From a checkpoint of a small transformer trained on Wikipedia: vocabulary 32768, normalized queries and keys.
Each number is 500 + 25 x the weight over its row's rms, rounded and kept within 0 to 999. Layers, rows and columns count from 0. Numbers have three digits each. The size before them is the row's rms in percent of the matrix's.

# gate: layer 6 MLP gate, 1024x512, rms 0.129, rows 657-691, columns 128-255
# up: layer 6 MLP up, 1024x512, rms 0.136, rows 657-691, columns 128-255
# down: layer 6 MLP down (transposed), 1024x512, rms 0.0884, rows 657-691, columns 128-255
gate657 114:508495512494520522479508517497466478496525476519443514522458510485430492513483492482518480502501501517472462525487491521447521499521494505520521501491492499494483512499486476497474501460499516504502436519507458500512497492520489486503456512514460521493516509529502513497451490478495536528514526515495480483491507479509492482513465517515507523477473561508516457494526506461496540476501
up657 114:510486498526482506503495511514487502487518468469473464530446473463475478530471532489513511497470535543492467477464493494446478540498511491506523506510466504469526502498505494488471546442509518492489478476510505491511501517490527508481469467538454509495513495513498467506436485456483522483519500493496516490506518520497511512545482502506516525490505526496494453497521518493499541481503
down657 108:499496515528501513517474507515487512530504519543498550480489490516504529497514522496500448521490475516487453471526502516496475529504506435482468476490484513535518505531501524507491495476528495460529491540494464533511499494484477509517509529438458503476504483481484535527529520500476526515514464503469497504448489474498468522485518475510492473494522499501486536477500480500499519506482
gate658 101:491563469480555500514471492520497484476522450529526507509512500542513506525567483470523492489477510491519516511496482504551489467482496491509505463475509531521504504493543466546505511501471504512527463491519473509509510505502494489508470529458499499482504488532511484493523459471536472497541479492479471501514506506482493486516482525522543441427508486501479474493516516502556450478429
up658 101:474496522479516518515444518511531508474480545500481504454528505475517511460494520514458548529504498547511495511513491473466500491441522510500477514511478474520503502517466491447470516466511517495508477499497496459485521534539504556501515509530442470505459515471489524505468494504522511503490521515537467526525508486546509504476539552515480546504463470488527508533518482517521552482509
down658 099:496501478477536505499570497540504515528528469484465513543502507520491515473486506549492467479529466457501485482503518508481484487501431479490532513454530585495524487506478499499554495465454508543535509504549487538496501479452482469507504513486533457453526530468505449480498532474475517453474490487513497526504481552474519513506503449491524515520561533474488473461506484505513455490499
gate659 097:469507491504494519493520496521475483458522505512487501473507503492511543480481487507564529479541482484479494510504487473514491523474499499524522421546504489477431518459518522480503475504512508499487467507482464510485561448490496492497514484441532505490521477511489512542516505488458482480450491515475463486513561490471556513520552517483489489491507537496489515466523459512521461488543
up659 098:529469516541461508473473482476509485529512525493506484473508526488500533516452527508493537488496507503486471497499470493518539511520504519502524492544511487483504522507518491480543528523533482529513499512463497517491477498492475493527531544489502502474490456546507520481476492512496475499532454486463482531533519483517471548527493466475485498518535472559509505501488560545530499484489
down659 100:437488500456524514482515527538478517470475504472493495480502515508478517478582500518460477501530454504501514521523519539501457463480505498482504499466466501471488471480527483487510455502461509507465459434513457500481492528491492503486527497506489503516542479456473517506547508517506541539474476503506461461508507498524486482481497530464514507487466516469497495497520488497492472538481
gate660 096:480513482465519503514488472457487520500510523488481450503518518515490526524507485498489514512454475501495491491513478503533476439531460488507464490505496477506499521485469512525531522509511541558504541486462509515492518506514514502510571479488494503469496555504476518474535539503509515521492510489477506491485462488475500480546502518512426503495478519503442478499501468529473490507478
up660 100:487545499505500533532536492514484520482533547529488487533480491490521445504532527493480470441526506484526487509488517502536494561519523505525470525518459483514504475448487507484502506528501545444486484512522492522518541467467488468522515456488499463544526513492484517514490501512487492466492525522500476488520492517485474517487530480502487477510486534489531495487564494490526449499478
down660 097:527455493514443492473502483521512509570452454483520468506497497440509537517494456532511502498484510509486498471506466521503542448522471480451514460497529524497481499519497484452524454499532494551531497463447543496516491531500500545516519501519493483480514508501537475528515512496488474504540502464464457460510521484465487483495475527465498473522504454505482491513509485491448528482515
gate661 107:528526479505491520477516529528514522491497487492494495485503520519480460523489517513537482498498521484511529514516495474495486506451468460544479526499521517495500472489491500501471502435496513513521544478527453546497465524519520504475517504489486484507522483482501508448521503517536521459467480479528460440513489504484512514506522513507503516455487521512488492525484541490516456504504
up661 105:474519521516494486501516536489488470473525465493468533441450456488431500525514470529498506500503525504498534499526509476514499517494504506515540522544464525465484506457500528505484500478511536487510554510477503504510499509491497519514459468507468448492467460481465517461466503559496518498486513520497462503498458486501530514479504514533499509478546493489528476521485530518551467486467
down661 113:493518484479505537467520511522478493511527465411496492484519516460499485513524495512506476522494480468529479497529494495506466516503531520475488476509519498509518450503545490521492447507496486539476495504497507530499483510504483493475516507509461533452545484473482492488497500456524501508494459494505466490482476516494530479518505496523498499464514509486461484518493513483506478511526
gate662 101:507521521518484480489496498496467458525489480491464499449475511514465523494461493480522509539492521501490478542506525526497497479541463508504490520544488526520515447530497507469520497488478487497518515520498493513522481537488512495492552465515517467479517490492503510553458530525527496486477527508456518522471531528508486514505498494478501509465496536501470450528480522521473542538507
up662 096:468504498476557480495474457497450446490537541517498501511563472472519491529477522460482508530509489509487514482508496528493473445484477475490486474515487491480494509523516493511478484476525519507508557513473509528518475467506497495473514525505465492488506488502456506446500520509524567497513505479513480469512472464493520496551524504510480487501389454497474500519510512480508539483539
down662 101:492529513507494529507526464478494470482439569467465547488484491495479494489485468451497489530496516503472496507523479494481495530473497524470458460487509504502490506515482510521552513480481492482463473504532529507481452491490450486452512494535508513470506499525487508528500513514451462536505530463480522517440517524484507502503488484540466466495522513507466503466536503450503485516481
gate663 103:479500467469499482482479513513538520472493544490473551505486485495502447503461511507482528520478538474516564533517476498511509512510461472478505501562451470483482469503483479499497490480478521493530446528492523495467470572488489515431504530518522482519485503529506479484539464502479488492499510489524515461518502488463471515509480515483518502462470455489497469476491498511482436496512
up663 103:495483532520496544499472524528484497460513525466511443481498468507480508530548494466541531518482534496465469492537489495514500422497502481497500496422480556493503507550522483507521529551518509507502528461528483524518512479537495519533502482522499508490480486465516532501468504503531513528521512470490491471529485483500556493492494516518525489491520516494506513466510483484498526499511
down663 099:492513496437527506491502531558499497532463488536524515513518450520460498487491524476495450475481516471480530520504549493502470531507512504494518511484468496515492543527478510536507437478463502506473504463513460521485495481451484458498489478505525461520510472515495531518499500561523492500484465492493494528470532475528490525505487502503465521525545521540483538501507430471506492481508
gate664 096:507499501513543465484494540529541476446468503465483489477519476542447502522491490501526502531503535499461485493464527499496484453500524499492495477504572466543508472486522482502500505491500474500527477532501527458496508490528510475493519439472480503529519532500503508471508524538465534507519528520519496494535494481483534495540500456516524514486497447503505498509502524471547539494519
up664 101:467511520464482486487539513544473484471524500540469496526448497505478511498472483491521539464536489499499459510541512494515470526503498461508569502474500480500500493506496482480534530535509473483503531491468485481499506509486503554554477510515493557468441517429519472505510465468478539528498502472512507459505453530503526498513527507521565491511436485489517489477482502526517465471526
down664 102:525545490477517503539468470487495479528442510520494554493507490478477509467481500517512513489499514534520525510530506508523463519497432486499469498479483484486533556523492510499464541515453491490497520544498472546527493487512499469496454488509519494536466493499459446514526469503500500524525506524494495547491506485515480522528516503496507476480458490491503477472472454480507538516494
gate665 102:531519509491478495537492505517539480502473508479464526501487485507497517485504494478554467470474551535503541474466494469513504483491458474475504479496540466458505476503540447502525518540436497507472487513494548513500468504485522456492472517474478533489511496484473529487526492497495498514501471493525512527502478479495484515451485488499485490522499499509534473508453515526518514451488
up665 100:483512495498510541536514521482529562503481517478488521505506520511530536548528515510535491495478511529476511496416566465495512466535468485527493566483554494498510465491497461489520526507436509505503473489499555514496488512520537473486500512502507485507537484474501488492523501479466526509497460540551501475541512495491493463489488482492461450490493484491533498512487487528531484468482
down665 099:481453486510490524440476497525503497485529476511477510491492514497497496485489507539491483524505468488529499492540477479500502531503542488484506485524427541504510489520553543520480463479508491521509536473557480504504537532445488531569532513478511515492490462507512520510459490488560507482505518503460492493454494512516534497508504507511499533490496495505442508464494523489466494528495
gate666 109:512455485494538489512483470504510461500505460547496497473564490497470529501507494500510460524456519478481511529527500517483502496536512518497472474513481511468462499515514516463512505461546504496513473497520508553481497513518494536495474507528491501441551462512530523503561500532498516455515491499519502470520474485487516493512519501491542469470524513508541463500524500477473497477499
up666 109:504501496453509497505466528488490475505502491445473489508517523499536503495467499509505483505480497469502517526563464465519469488458474576461479517516455574483480501534494486506484493442499479524486519489475528498496510527567510483525503433489515499479537495520456500485529531494492482504482502495534467477519470494474518487488545523502506461526533553505560478513451497445491485484501
down666 105:472493514525519461532532513507534479534538459513508521494486479514492536461521501460521486509433538493490474474521533517485554525513524517490507528508520503497472532513500526486516495499496514483535467479495503522517453485482504559487513487513447502469526485513504539462504503537503533483493499516501490493492486523516510479507536475529524475487476463529520525468489463485484513506519
gate667 102:543487459478538516442506484527518504529494489530474512492557504509462501528433497507496505509475478478524515557490485536485485456523491528470487513466495506508529508501489491430545490514530498476502517494495499532475486515505496521505530453481478489502493463451522499507523478450509498503553471488498527564498489474518491464489500501504520503514508490478533472539471507533523511464479
up667 104:522489456512505451504536507549483503498491507512504544476559475528521509489452485501484467481509530435493488511502475544496506511506522536455482467522514511519509516531484506495532532540489478509505522536522523526570472471545472507491489536534500487504529472500482466498488494512509534463502521520475535537465478491472452501501530533484507506496473528453514516451452456476496453471498
down667 102:482526504467489528538475493497501538457481500436518465483528538506471532472518471499480476487501508527479521512507534474507490516466467478470475491502494531498462510533511504525530534510475529524534483476513504481514519462425476502498522495548504516505508530554491488507476515500493507524511482514500505495522477543495490502531505511492476534506504484571477506502548507479513484515478
gate668 098:490510543514531544520515527495493490486517515502520452512485570521513513539517496522498521452510494480464483516496530520469544522531507490532534468509467502459477524483491532483521514516441485515512524516498484532447517494459527472468467515529496531507487474553473505457464498509496481526473490473479515509532501492479497515525511464532496518505490495494511480515468532536485463472484
up668 098:455516505507461507493482497509489523512487525456487464497480516507507498501530478528471514446523507536499497506487445483497494509515458513501499510487489508531551521471469489506499491516539563479509528481499495509515496516497464498522503465517570490490516478480506501555470492516477498478511515526528477501471496533514519525507524513518544504465501514473528481540499463481496478522526
down668 097:506496497508525474538515484516497483497552493538553530544472514440526539532476504489492525519481479473561518488533527516492506457470514529511495521518457519497439486558570526440492488485471501528479423512519509519497490489467533541472487523541459533514514517518508486472488510502542525520439510481467494530524523503485489488510499502481469509514510475468480519482496567488548506492499
gate669 102:493512493520540502555504489495534493493512522539452495503493528487495484499521485449506487531564487537453486506494503514524491501500468478502471488512509488510470514524484514489521514506509499531487503496504524490535483502540449459520541513455475477483503458538492490480502514522480523500510507482500501526496474447494495479484532492510495496481528472457489519479533489525556493495514
up669 107:527477514477498502516533465477492515525475454518466551451495456503532497514508489463504493547474487503469514512490532494484500522519465467471498497502509464498525462523452517516536491491521511534496487491480545520511492496531491499495470484514500522459531498472567523540513493478468468485515475500504486511488478511460505512540507543506516510438486490473484529483498487529459490518501
down669 103:483517481523506452508475509486468502466511533494514505480497496510476528495534502475495481503489483487476484520500515477476514494484483518486473558511514472484443541494488523490504509527486485495546524514532502418491482509485477478499476511490525524492522519511478478485495527476501513448523459541540508490507443480546528494473513548545500496531501492510477481539498516475503503528515
gate670 096:478530452469529472522495535500459510542505468499544505487564523456487501539459517516523537457467483527471497525511475479505486463489523507491478518504509512516474463431487477518493512505524483524472499525531519474510515497460532531511455493520475470485515482494507499504524504453493528527490466496515561493518498550467489503499497518472455515505499475516491502469470498513499525459468
up670 096:507491561553484512523500470516520518478493491505489464469450537479477559459531511461510462526474522473491473496497518500490441524520511478516513494484463482471496531533480529472506437493479487533493469485478453524510542494520511491530524508471506464486504545479473521540477544493521516453530470499492456496456519487541516532496480515500495459494521497489478482522535512545489515507494
down670 093:466507472481536476520491517501502542490517521509536498518521518514504487538496530511483520506504452472489500539523472498505487477507474499506544515478522508474524483474496499496426524512518496479477536503513500491463460523490508508454511503513496509495442484512493515455492491524479499569471493482563573493534501523460489495512474465484466530513487498473501523489444483507517539498500
gate671 098:502487483468461506547471524526503536503470465515519509466504518496514507488430519534491487484483505494478521476505503512485434529510552485504535518472540475520534512492477502514477478522500508509485512512524511514468522519523492482499510476497533510540477514544523530490523537489544476527497465517546487509519561511427496504507491497484438490428469503565475524481512457520476479442499
up671 099:480484524539464480508501519528460483543489531457481489459491484428462545500494482491500501487517532577490501514438519474497491491499515491490481508531495472517481524513514493548503507501484455484474527528496465471533487556457532490482547509509498471489522527538485507489535494505521512497497514509481505486541474463478493498485475478508465514514482502504472510510503493484505532505496
down671 101:504506475447507486515483558536493471490510454496528464509484486511505507454478534451495490515548527453487510484528532575516484509508496500525504501476502460482498461538484488521506479517519509516525505512483554474489479499540504506471491533502517481518526511508497511486513503539473499522542503529543490515515495528485506482508501556483559506493545498476513503463508491521508509472425
gate672 094:482495536467500514521460535504489510500499516505515484488514521491514434526530493511544546485502453531515505530532467497511530492532481541502484536570496512525508513457500517501507458522497454497516501492507472461511519499470472480513490486517511488477454505516468525483517487506516495469515482497484483491503526471469521469531496484485488473476491496521497463500543497450512462543504
up672 096:484517490487491482484455490497469516486528498512500481478488520479467528478482474478506458509504523475493535438484495492515495484478486498501505470471523475495519519498517497502518514534526516475501496447531490474505462515505489473530503533490525518500528487521496475533503484533552507511514518526485491504457490446498452488478460496475517531478478476478503518468443466519520492504532
down672 092:479482490552459470467508470477559456524535471538532575482440516496495544505526486492498524525512460508499508499472508503452503498526524508533484490488490501525502488496509502556452458468457548520536502562453530524453476482476528526476524489475499518497483538458485487509487513518477558513515505520495483514507474516524521500497490517511515454527556495497509509550463510481474495506485
gate673 100:526475484520534500553533486485498484448516524513490543476495481477492489445507554501519493517525495514459518508526481507517495505535538472510464459481493505492537456521521470504513500474491531482506561481491494507516477492493496503515512492485476468523524526513493445474484513516503517476505541491484517511456481510444502494557501506502489523501495474492512512489527554521528511506490
up673 104:489515475483498501526541514504530508499511510519559461481519504480502525500476542482534514499467501552499519514528541557535483497460501495502505540561469542508580512476518471493575495516488513455524462532548499477481513456486526494508503456549508487540524488510475524485514508504524489510521484503494512455457478548458468498515493507523546497459520532471511541503490488499491509490504
down673 101:488507526464533506476494489523472570528467511480582515512494502546510455508541514501529513462445512507536500512505489511472524524516455517496533565510496500463479470505470513510494508507510487528510472498529527485516527536526494463539512554494518516514513489484525524512509454513475489490523508479509522493484498514533480497528494527468485502518484501491513535522474524479530499531481
gate674 101:542510507470483480516473495504479518458496482441508502523478524464498515523505514460434545479528528537510506483499480480495479467502538500522518527572493518476524465462562470502500578497496508523470482498492472504518515496511506524505493500487446487537491486467483506512471527482468493449477500509459441481496515527501515503456444493527532474468484450533481519490513495500461488491490
up674 104:500497519503504456527494516531507506514527538446490465498483503499521501517498537501479517466484515538493551532474467516493469515492483490520502533503535501503522477496502496481445469453472542503488468487515477433480465478495502511533516504499503499502480462514498488472433527487463525458492496516522514462537527498517519486499492491500500500490547493499489526496518500496491512532461
down674 101:558523459519451528493512501464459488529506493469516494499519528545531505492502530473485536465497498499480476531494487488516496476483452515526533534531536473460500475483475513468530522509503517500478456545484518491514517474489489514504491540486491496482467516506484465525508472514505497488472487502447469496489501510527472504516503449523523469505528440511492500480466496483457478443495
gate675 115:498508507442444484459497494527503501538481552503519479464472511539506487506496464541488523526515535489499468530498478503513480476445527528501471519500506495498491514502461523507486453519463502514480499519502502523502493500573502431538446515436503528497509490477497451529505502444489493489481508490500522498477506507506515497451516516522504497468508478521460487506503485508528530520532
up675 118:476534517524562524520471507428498552486490467535503527582488503488465512520510572505472494470486503479488500503503531550477492467510464496475508487469514480513518469522533526494487570512502472510511484468497493474533521506442485521529524517539471497466468508512492530478501496557489495485508457555488524472504475511484512495521540497478507502498467498459530499534511470480490512487497
down675 109:494528481546488524493502502522485493487544477482490497513503486533525499494517527504499433468557458564519478473481456490507523482514531483515551467504503464500477497511484515490510523530524490462514551499496483486479541519426521526521527532551499490535520539482561525525504514489507486490511500500516460514530536498526499474534497515512499459528453487467493491501507537519456509494479
gate676 094:512459479511488510508488512492491468533508495492528520496544528465469481474508548505536527515472465512498498475518466491482496502540522507497475567515465505438545516479491487547519516490510496476500499490508460478530496514468468544501498517508552469493500499496551481508488513535503491495484466503476490552493494500496467522478530521472523477498494474476500537489478514498511507529524
up676 099:482498509470521519498493483515498486506494472528513507520486497499511496545506463493499491508446521481547546480489536459503476502507509525495565517510474512435502513521508506529527482477517505466493496509551519570502501500537505527494506507505495524513481506468476489489545498477475505488505460518506495539578487488496468501475535483481547464511528546565505536533527493487510520471471
down676 098:516463480504460493504499504494480501523524497548476503458493502468496475501513509474493540482555448504492493508493478524491526527474455488536521523537535494552505497464498479496520487510508515496500501453453459470488496530488489482497503472493526450491475554530505513473475485554503498497521500510516503479453500518510519553538478514540446510479495456467519462461477519494443492540488
gate677 099:502508490506495495503473480484537483510516501502472500493527521476505481504471510528501481538470496488463507515479535501517553507495480519501497495513481510538456510536467509538475525471502484502523487501510508487510516551514487528490537550513465496483511468526514540500517509505499513528492504401486505522506503530525530484491481515532471509498490509541471487467500489502509514481500
up677 099:532504505517513463498464512509515533532484472527515543517501523511508470547485521502470500507501465494469511473518518468494499506475498475508490438516501492531474489483501519564499500527445506505506435520506512485505496552524501521477496469512470504515483494482500518505513492567518473525491479484522514497462515485442501491551503500506496551445517519553499523487534466485487510496456
down677 098:492468518538513520509517495549520547517494496472493490545527514520538511530497448473526486538461523480492538493513518488555483489463507536489487489499506513494442519524519493471537459457549522509487560505517517503485473498520513514485494486529485501475504476490502465471531509471493514470468490476514495501507522530550511484481492506509495480493496475471510446533541500462489488499474
gate678 103:488518502514421459524526512479489437518532475535514494539509502519517465496487519514509504547478491519521499518506474548476546471520510511484476469516482503534484485480541532503499490534521544514465500503502526480502465485512540505489520483511516458485483475497499478453516489523502459479449515492517507519484497467534521502491506474483519482483513467467466459496494521535548471496495
up678 103:496481454515483529504513484508473461461521494451472451485492518521486487523500493514513475520527472496491533510558493475529479456486507502513523468458475550536478512514471501515529505516542490509523458507469533560505521479452492460471495480504492530513436511513508473528498479494520471471532451500449468492500470494460467482497544515520530505521501520510501468485492463514488540504495
down678 096:489496494502516491495460478523513543491483516498493503492487469502522457509469497506494471509528531477465518515508558536525498520518510496509546500523511508473520496502513489489461497492544532527508504487517428474499514511443488496514496469548516473553492494484501519512480515504507515507483504500541485510537504538548483522522467535478505491498471498519485527512482473500483477507516
gate679 098:487506538475461490493502521480497518504510489496505514450483476483506503497500510469471489521458507483517495500472536490508526489484519480475504506530500462523454529441455535537500492487528522453501538497464472521465484546521492510531501498490467482507525485503481519529518538448510490472519474474467503512448505528478538446487517534478457521451512477538521504526484473474464515479551
up679 097:493482484531513509537470484498509526498518509527548463511487559468518508501536502520483510513483481486511509507486511525527534482466481518529497480511495513529517511486527525507507569532473475495462504533461461517496526503451509530487537498522529477489522533542515514511504507543536527483484501546506488527518504508497503466531489441492497476518540521477521468489480470478488497512482
down679 097:488507497521531539517497515509520474490507530465517503488542441514538457476496492499496473535520496531508506494516441536488506529495513532449466492527510489494462490473495480501493485483528519512512491515502466482505517515524483508496526478522466488539487472466509498508502518512492497510517532522532496479433481514478506528521516543513466523495500512548489496526521515523469538511437
gate680 101:495523473435508501546470509481475455488473507472468457522517513534533495510522517526477518476478519516523456497510509502543498505537478531484503493526502490490466462531494536467502511495532467514496459505482546454464515527500481501501470458472535453502527479513492495490501506470498491507491522471488542498464478526478466478496506513488497490458522522491501472501476520478504514503518
up680 102:538514500487500540486461525485490479519492462480466474492527492552498509516525486479516500459496457516494484463509537528533458490493463497481506545504451522506467458465496534497494515482509497468502513487503504484487500474492474512514484502497533519493492468511494497510499493461493514489462496507514520475505525463471459512493505476474449492523465502499491482457483527466514487506484
down680 097:489514508474472503519524437493516528476474499439506502532524520474511518483525540534508515494513500491485467476552481476485509522484492517524473468499511498497479506510514473537484500493489495497493494539495576526485491507534512532495462513483490501493493507504494507488487502490478470492529480485518523485457471502506488505478523497534513498503510462509508486577542461498515482490459
gate681 103:483526523538522488526498487516501524508526486488500467501472539499455530528525534483474516526472472508508500507461539491483498532506523500467519525521486529481515496506476469509511550514499453513520553485487531492524515520510515507508457489482505508480464472460491484507476498510473475529490475470515479502526436504496491501498508489480495515482535489471521472482483487474513541496509
up681 102:476513527511553521476475509540547473521527469534486523520514503485451502484519516474463513544519561476486495479510466504498546491545494504548468487513467510470482489488472507465525470469442439499475461509527479525498503493497513527487523541500462534462528537500490479504506493519521528483507530545507511500494470514513487543486468514485497489483492474520532481516480534469527531478541
down681 096:522474487543443500494495485481484492524489511535464493497493497511531462457507497522531485520478475537510473513544524528470555493532498465526497472510510496516487500499554560518483525514523550542483522486487495488472482501449478495519556540556516539503482517540511537494492495506494525495507533496480507481449563487502519490522490509472507509470527511448484529484538501530462521507487
gate682 108:509523474478509563504504517516519501454455438464500494448512503506523500486464511469512507481464481536504515469495504474514434478462522492493542500507534504489471491494523489519512516517544482523470521491459516491484514511521506514497437470520523512514438491470502510453461520452463498515485485463543499504481502497494423474469503436525450511500476509511530528509490530472490516468487
up682 114:521491443480539482508516543481459527531532521542509515504536510533500518541500482463496485508538473494514473498537497536563487501538505511490510542498506508457502467507514517501502478449461517516483501532514524459513469503531487506481535526493497511454476510490489476522537538537517514451493494488451495467434507487511530511481523454462540501481478475501468471523536479499516474508510
down682 107:470518498466504514491495446527517479547502509519503488514496531500473447497495495506490527504512490489474544487506497509467574515504504490506475500505479529474548531475513518498520511479492495484490472518514464505452506495466480478444537521528522498481563503518475491559474479515536464460516494551476521521531525514533537540542444517489525480474483512464479494473518505526461519494477
gate683 103:485517518505504478491551533521488489473518513497485489470498514490529524505536509501464523537468473496475475472550460483504484523470474481510447513487532507492516493517485464538473505514474494481521505497515493483540497490474506524488464501494479437473495518516496472515467520423453472483475539518515487523516429501498478508508521554445523532537510511528512479492507476493500456471466
up683 107:476520505489509494503565535463522503521529513501456458519509501486531492526493548456505505479526503456515489483520475505510508513491478510487507496479478494514465437547492499498523479486532490477539529440525477488452538517510510447449490505504480475523513479484516526553488502483503489507474453538507556449486473454505503543484528508510468500474561482491504479510498514509489515517461
down683 102:508461482486485518530496486504489541502466523480528506455447520469515524526522460485493492534473453482474486501501513489487489515481486510521457516536526511474521534487485498493465511505457487527494488494478493538531455525531490520484511508490477476479510541491483487475491495510486523502512563506502507533557476553514493501561532495507522527511488512494502534524495475452468470500479
gate684 094:486520505506489464498481527499510475538532467496498520487447453485499510503489484473516486509506511503482536460512488485502507525553488489488507472496491516534467516494469459477517506463497496463529507513509477497519491503514504573493458490501539529468553488521513486507506536474492457476487475470448489474478506551530481533471500520519476484542504505514467448460471510484517484488500
up684 096:545549485531533482520505450505529484514492486483474556504497491487531458475472471498477496484528500506507480494438514532573516516487483484504509502518494533506473484484524533486519482491439480487448480535486443502514521522511532499497463475504493527491523477503505512550496458482510506502498504518497510491546514486508467541515472479521501533515515504520523516528455517510514505508512
down684 097:504492463463451462510493539522522521504521469490548452485473517517521530492501537493537498500487535479499516519537517498442514540497475516534451499513507522489507495525489447541511523475544539493542521481506520506512488469472462506493492527520502457500505464510487499476503528490494460548524500520491473504452504470527535478502541519517524492493510500484483493503470518523485475509492
gate685 102:527539509511480518463456504474493539496501494445554497502478552519481451505487513520513472488520515513504469496502528548487504484496523502524494498462510541548500489529500488472488477530521418446518489528543510475475484540518501498503495517514518499479510503475489511475494531489472472495450468532487537490479529507528459487519521491507525549478470483570469510514497521511514494519500
up685 096:512502516525487488459477553484497547484526571472488486446522515504572534497459519512506526497503504504504558512514507497488472524467491496491553535532442541514512532513473514494475501490500500513500462466448538518506480477486501498516495486517541505459555433453473510558511559546489523447511473501512530499501522483472515542490498475490496484493466532479505540510491482483506497490497
down685 103:513542451467499512538507455523505497483535463502472538512511525479498471519529466507469511503519478511483487485494500506503501427534498466460509487504525482500468470468528490487505485513481514506498508482533476515514477507520492507513521490523469503526498484556502494493435481467494498500474484525473480494496515498512489521494507552501506487528513501579507491480542535481473505527497
gate686 094:499487481493511513492461515502530489487508496503489510506522471530448492469463480532485486536505502520473498482522525532460488517492520537505471486511516544515512533465506493513482528525512557498475464556478497475495520521497493494512509501480495473529503494497464497527499429520523518479542501496493513504488446486450456502483525509504496520483518483512540495541508444499493459528512
up686 093:542499454501489466492488493536500504504543499446529483458509472502446513504446463474461519521501517527457498509495500492505520538501507523471547528489478520499474490481512504478507486495519485494474472485511444516483530497491504516487498547503501460507524513499546486491486524508533519557453509472495506516466514526507476522530512534482486496503482508511527502515506486502494567481520
down686 095:531491541473505564513518506460499503529480493547502536494496513488543477489513515524519473462525501476560524526470459517510471487482486458523464467516550465501499480519508500510487523468485486489519493520488521485512488493497501519513510477514509551486501476504509472455553526469472480452533502509477481549539515470520521462486530499521537509482517471505485496502507528530527454535493
gate687 095:520460484491512517503515538481514526439522467504439516493518520532540501494486476516505462492471488489471503487529469494561502503562544499500480523519462480522514489475467509472471491506500520516534538563506500540455509534483502493485479503546526472489500506465536541472506448475554495476477490523461525485477521486509487514540519492454525530476545520506475517496485514506481495512542
up687 098:491521471529470476537474477532511546474492516476494481532490479545492520475500508473488462487530525513518481502499479477531539485576493487492459445520495514478494485519498449509532496503468540475487501511499506479448477460463524519506532508481498535495525543509472519495482498486506514523509489476537509486498505548500491493516501497517505479453469454501481486551523528528553534533524
down687 097:513483507494519501481515513518516486507526496477511499468561507502553520546483493491535512478469519477477484502478521540497452491473502532542504525495489507512491471464486535481523518578509495445508467469538509544486497545522501498510482505498519496462474487501527477509515499468495470484510516553450484535504508501527519500521548491520516491499556499442496523485503485445462489449493
gate688 100:502535509533514484513500488531497503485510482506479503495483533524474459472487511499488492483525509525523481542487481516508496525472519455462522530503504486510527497520532505547508502532493528492449478513500529540494456505522508472473507494480514519500507499488495448481498477504468510533552470487538509440454508512532521475534523491517482509510518460519524518478491529489568459517493
up688 096:508466464510496536517512488480512485529488496475523523543481480533485484487485519462488511458482489514535500473474506471517495490549450535473496494507491483503467507474478528488522484498516512471533515541484489496552471528483505512482449514492539474449487501468466511490522462538491505515472558455527549522508466491482484494517533476518506515489513469539520472497470476529551529481491
down688 103:515484514530488511510487521532492473480499492483492485538549504475531517548510445527509517488478521483505487511527562515475515498464520470507487457487511553501482506494500487458518462474540515531520502489530443474486528480500499523509512507503491465478513457511504494502522483514509493510531542492498420520518483505522503507468484509473457520506432495474512527500494490499450504533476
gate689 100:524472438501519501546469489548524525517478476494521459505484501480464480503483478514509492471491508455510507531531527506520534470468530468479507546473504509507526485480475479503505504493510483489549518499493513510505513510468464474503464475543481483505495474556497513484484468535485493515489465480480529518495535506485475483516489510481506489515508517515494512478516515535529508455501
up689 100:479496493511532534497458544502481488505484474471493513465515517488460503515472543517502530484476509498483500479538490509491498537473513491481536495482439494516542482482508486486534521489507493445510544476467465511535493526450484520462439498494461510477502501458524505477528490509556476512520484519523485519488472494556513496505500498489471542483535508463500504492481553462500495484497
down689 097:494483516504516486483525481469466514506527503536499551523516479516516528465508521491510511523511540551486465509519493483527521461471522543531482512511538456471487520547526503542443491501518530583499491502484457504457465476520536482512527512511552474522502493516494550505527497431473519522536523507513488491497519518475501543503482515484471501512531483466502477527478447534483521522442
gate690 097:490536489487547474494473554491476453509469475483561492528413493533489483482516531461509494473504495497472519475509520471550493557529487490504530464534500532509482516485532495480518508477509484484503488543481546481501511538515514480516486483506504502503473437443458524523515492460473538502504502480518494530496536559495535532477495489514505484475478526514495493484492489508464491478516
up690 096:488499524470479514500549514511476502532495493456520520498502523487478501523446494509536493492518506516481490468517500526494471525461549518498535459554468493463490515511430440491504506495470476474485489478483508461511438469513513526501526530508473521486491486510525494505495491487524463481465496519531564506508508506565474530543498459476494479487523474534526471494499514498568480504510
down690 094:457541471514491507519485503492555487473519507515465481493546456473551495471480460489493490531485515508519519529460505529510509474493442514499489531477540511550513485491489561519483492510515515542515477488544501515475546474475481514467531505529522488524546529530490478468523503506478492508531518542497444520512533490466541509448477538518502514505477502479507512480484525498462509538474
gate691 100:493503513489504482504493510539511507453476512496492492468479483502471503498518524507476546527489520508461514469515517478457515538446509490498524509499504545516518529531486542503504491497506487507504438507497494506540462514541484497463555482507467476477527520516500485529479492532436484509504520503513531492540503475539540491466486543545522502501487513491524487490461558483498511492544
up691 099:493451533492529526498515543566483461519495504495519461512486491495515487504494502507499504479501550525487506489470486523495503483509531482497497490502482456493520448500510472496510491510505504518472499534520500464497497514494480536446534499468500496509570578479480474496536491487522531443456502527466526510527461536494469518514496508446466513465487496483508526487500535508521532471500
down691 100:510551504518453489493499489482508517467504507498482496505523535493475502532550477468525510555457493492480504485489529504507492554477528501530455474478523522522512489451507512499479503504486493522465499520547565562497533469473512465531507527484503515467481529546518546480471502517467500502502503527518492500443476490526523505516533554551482503490500515494516514496528523488474485505479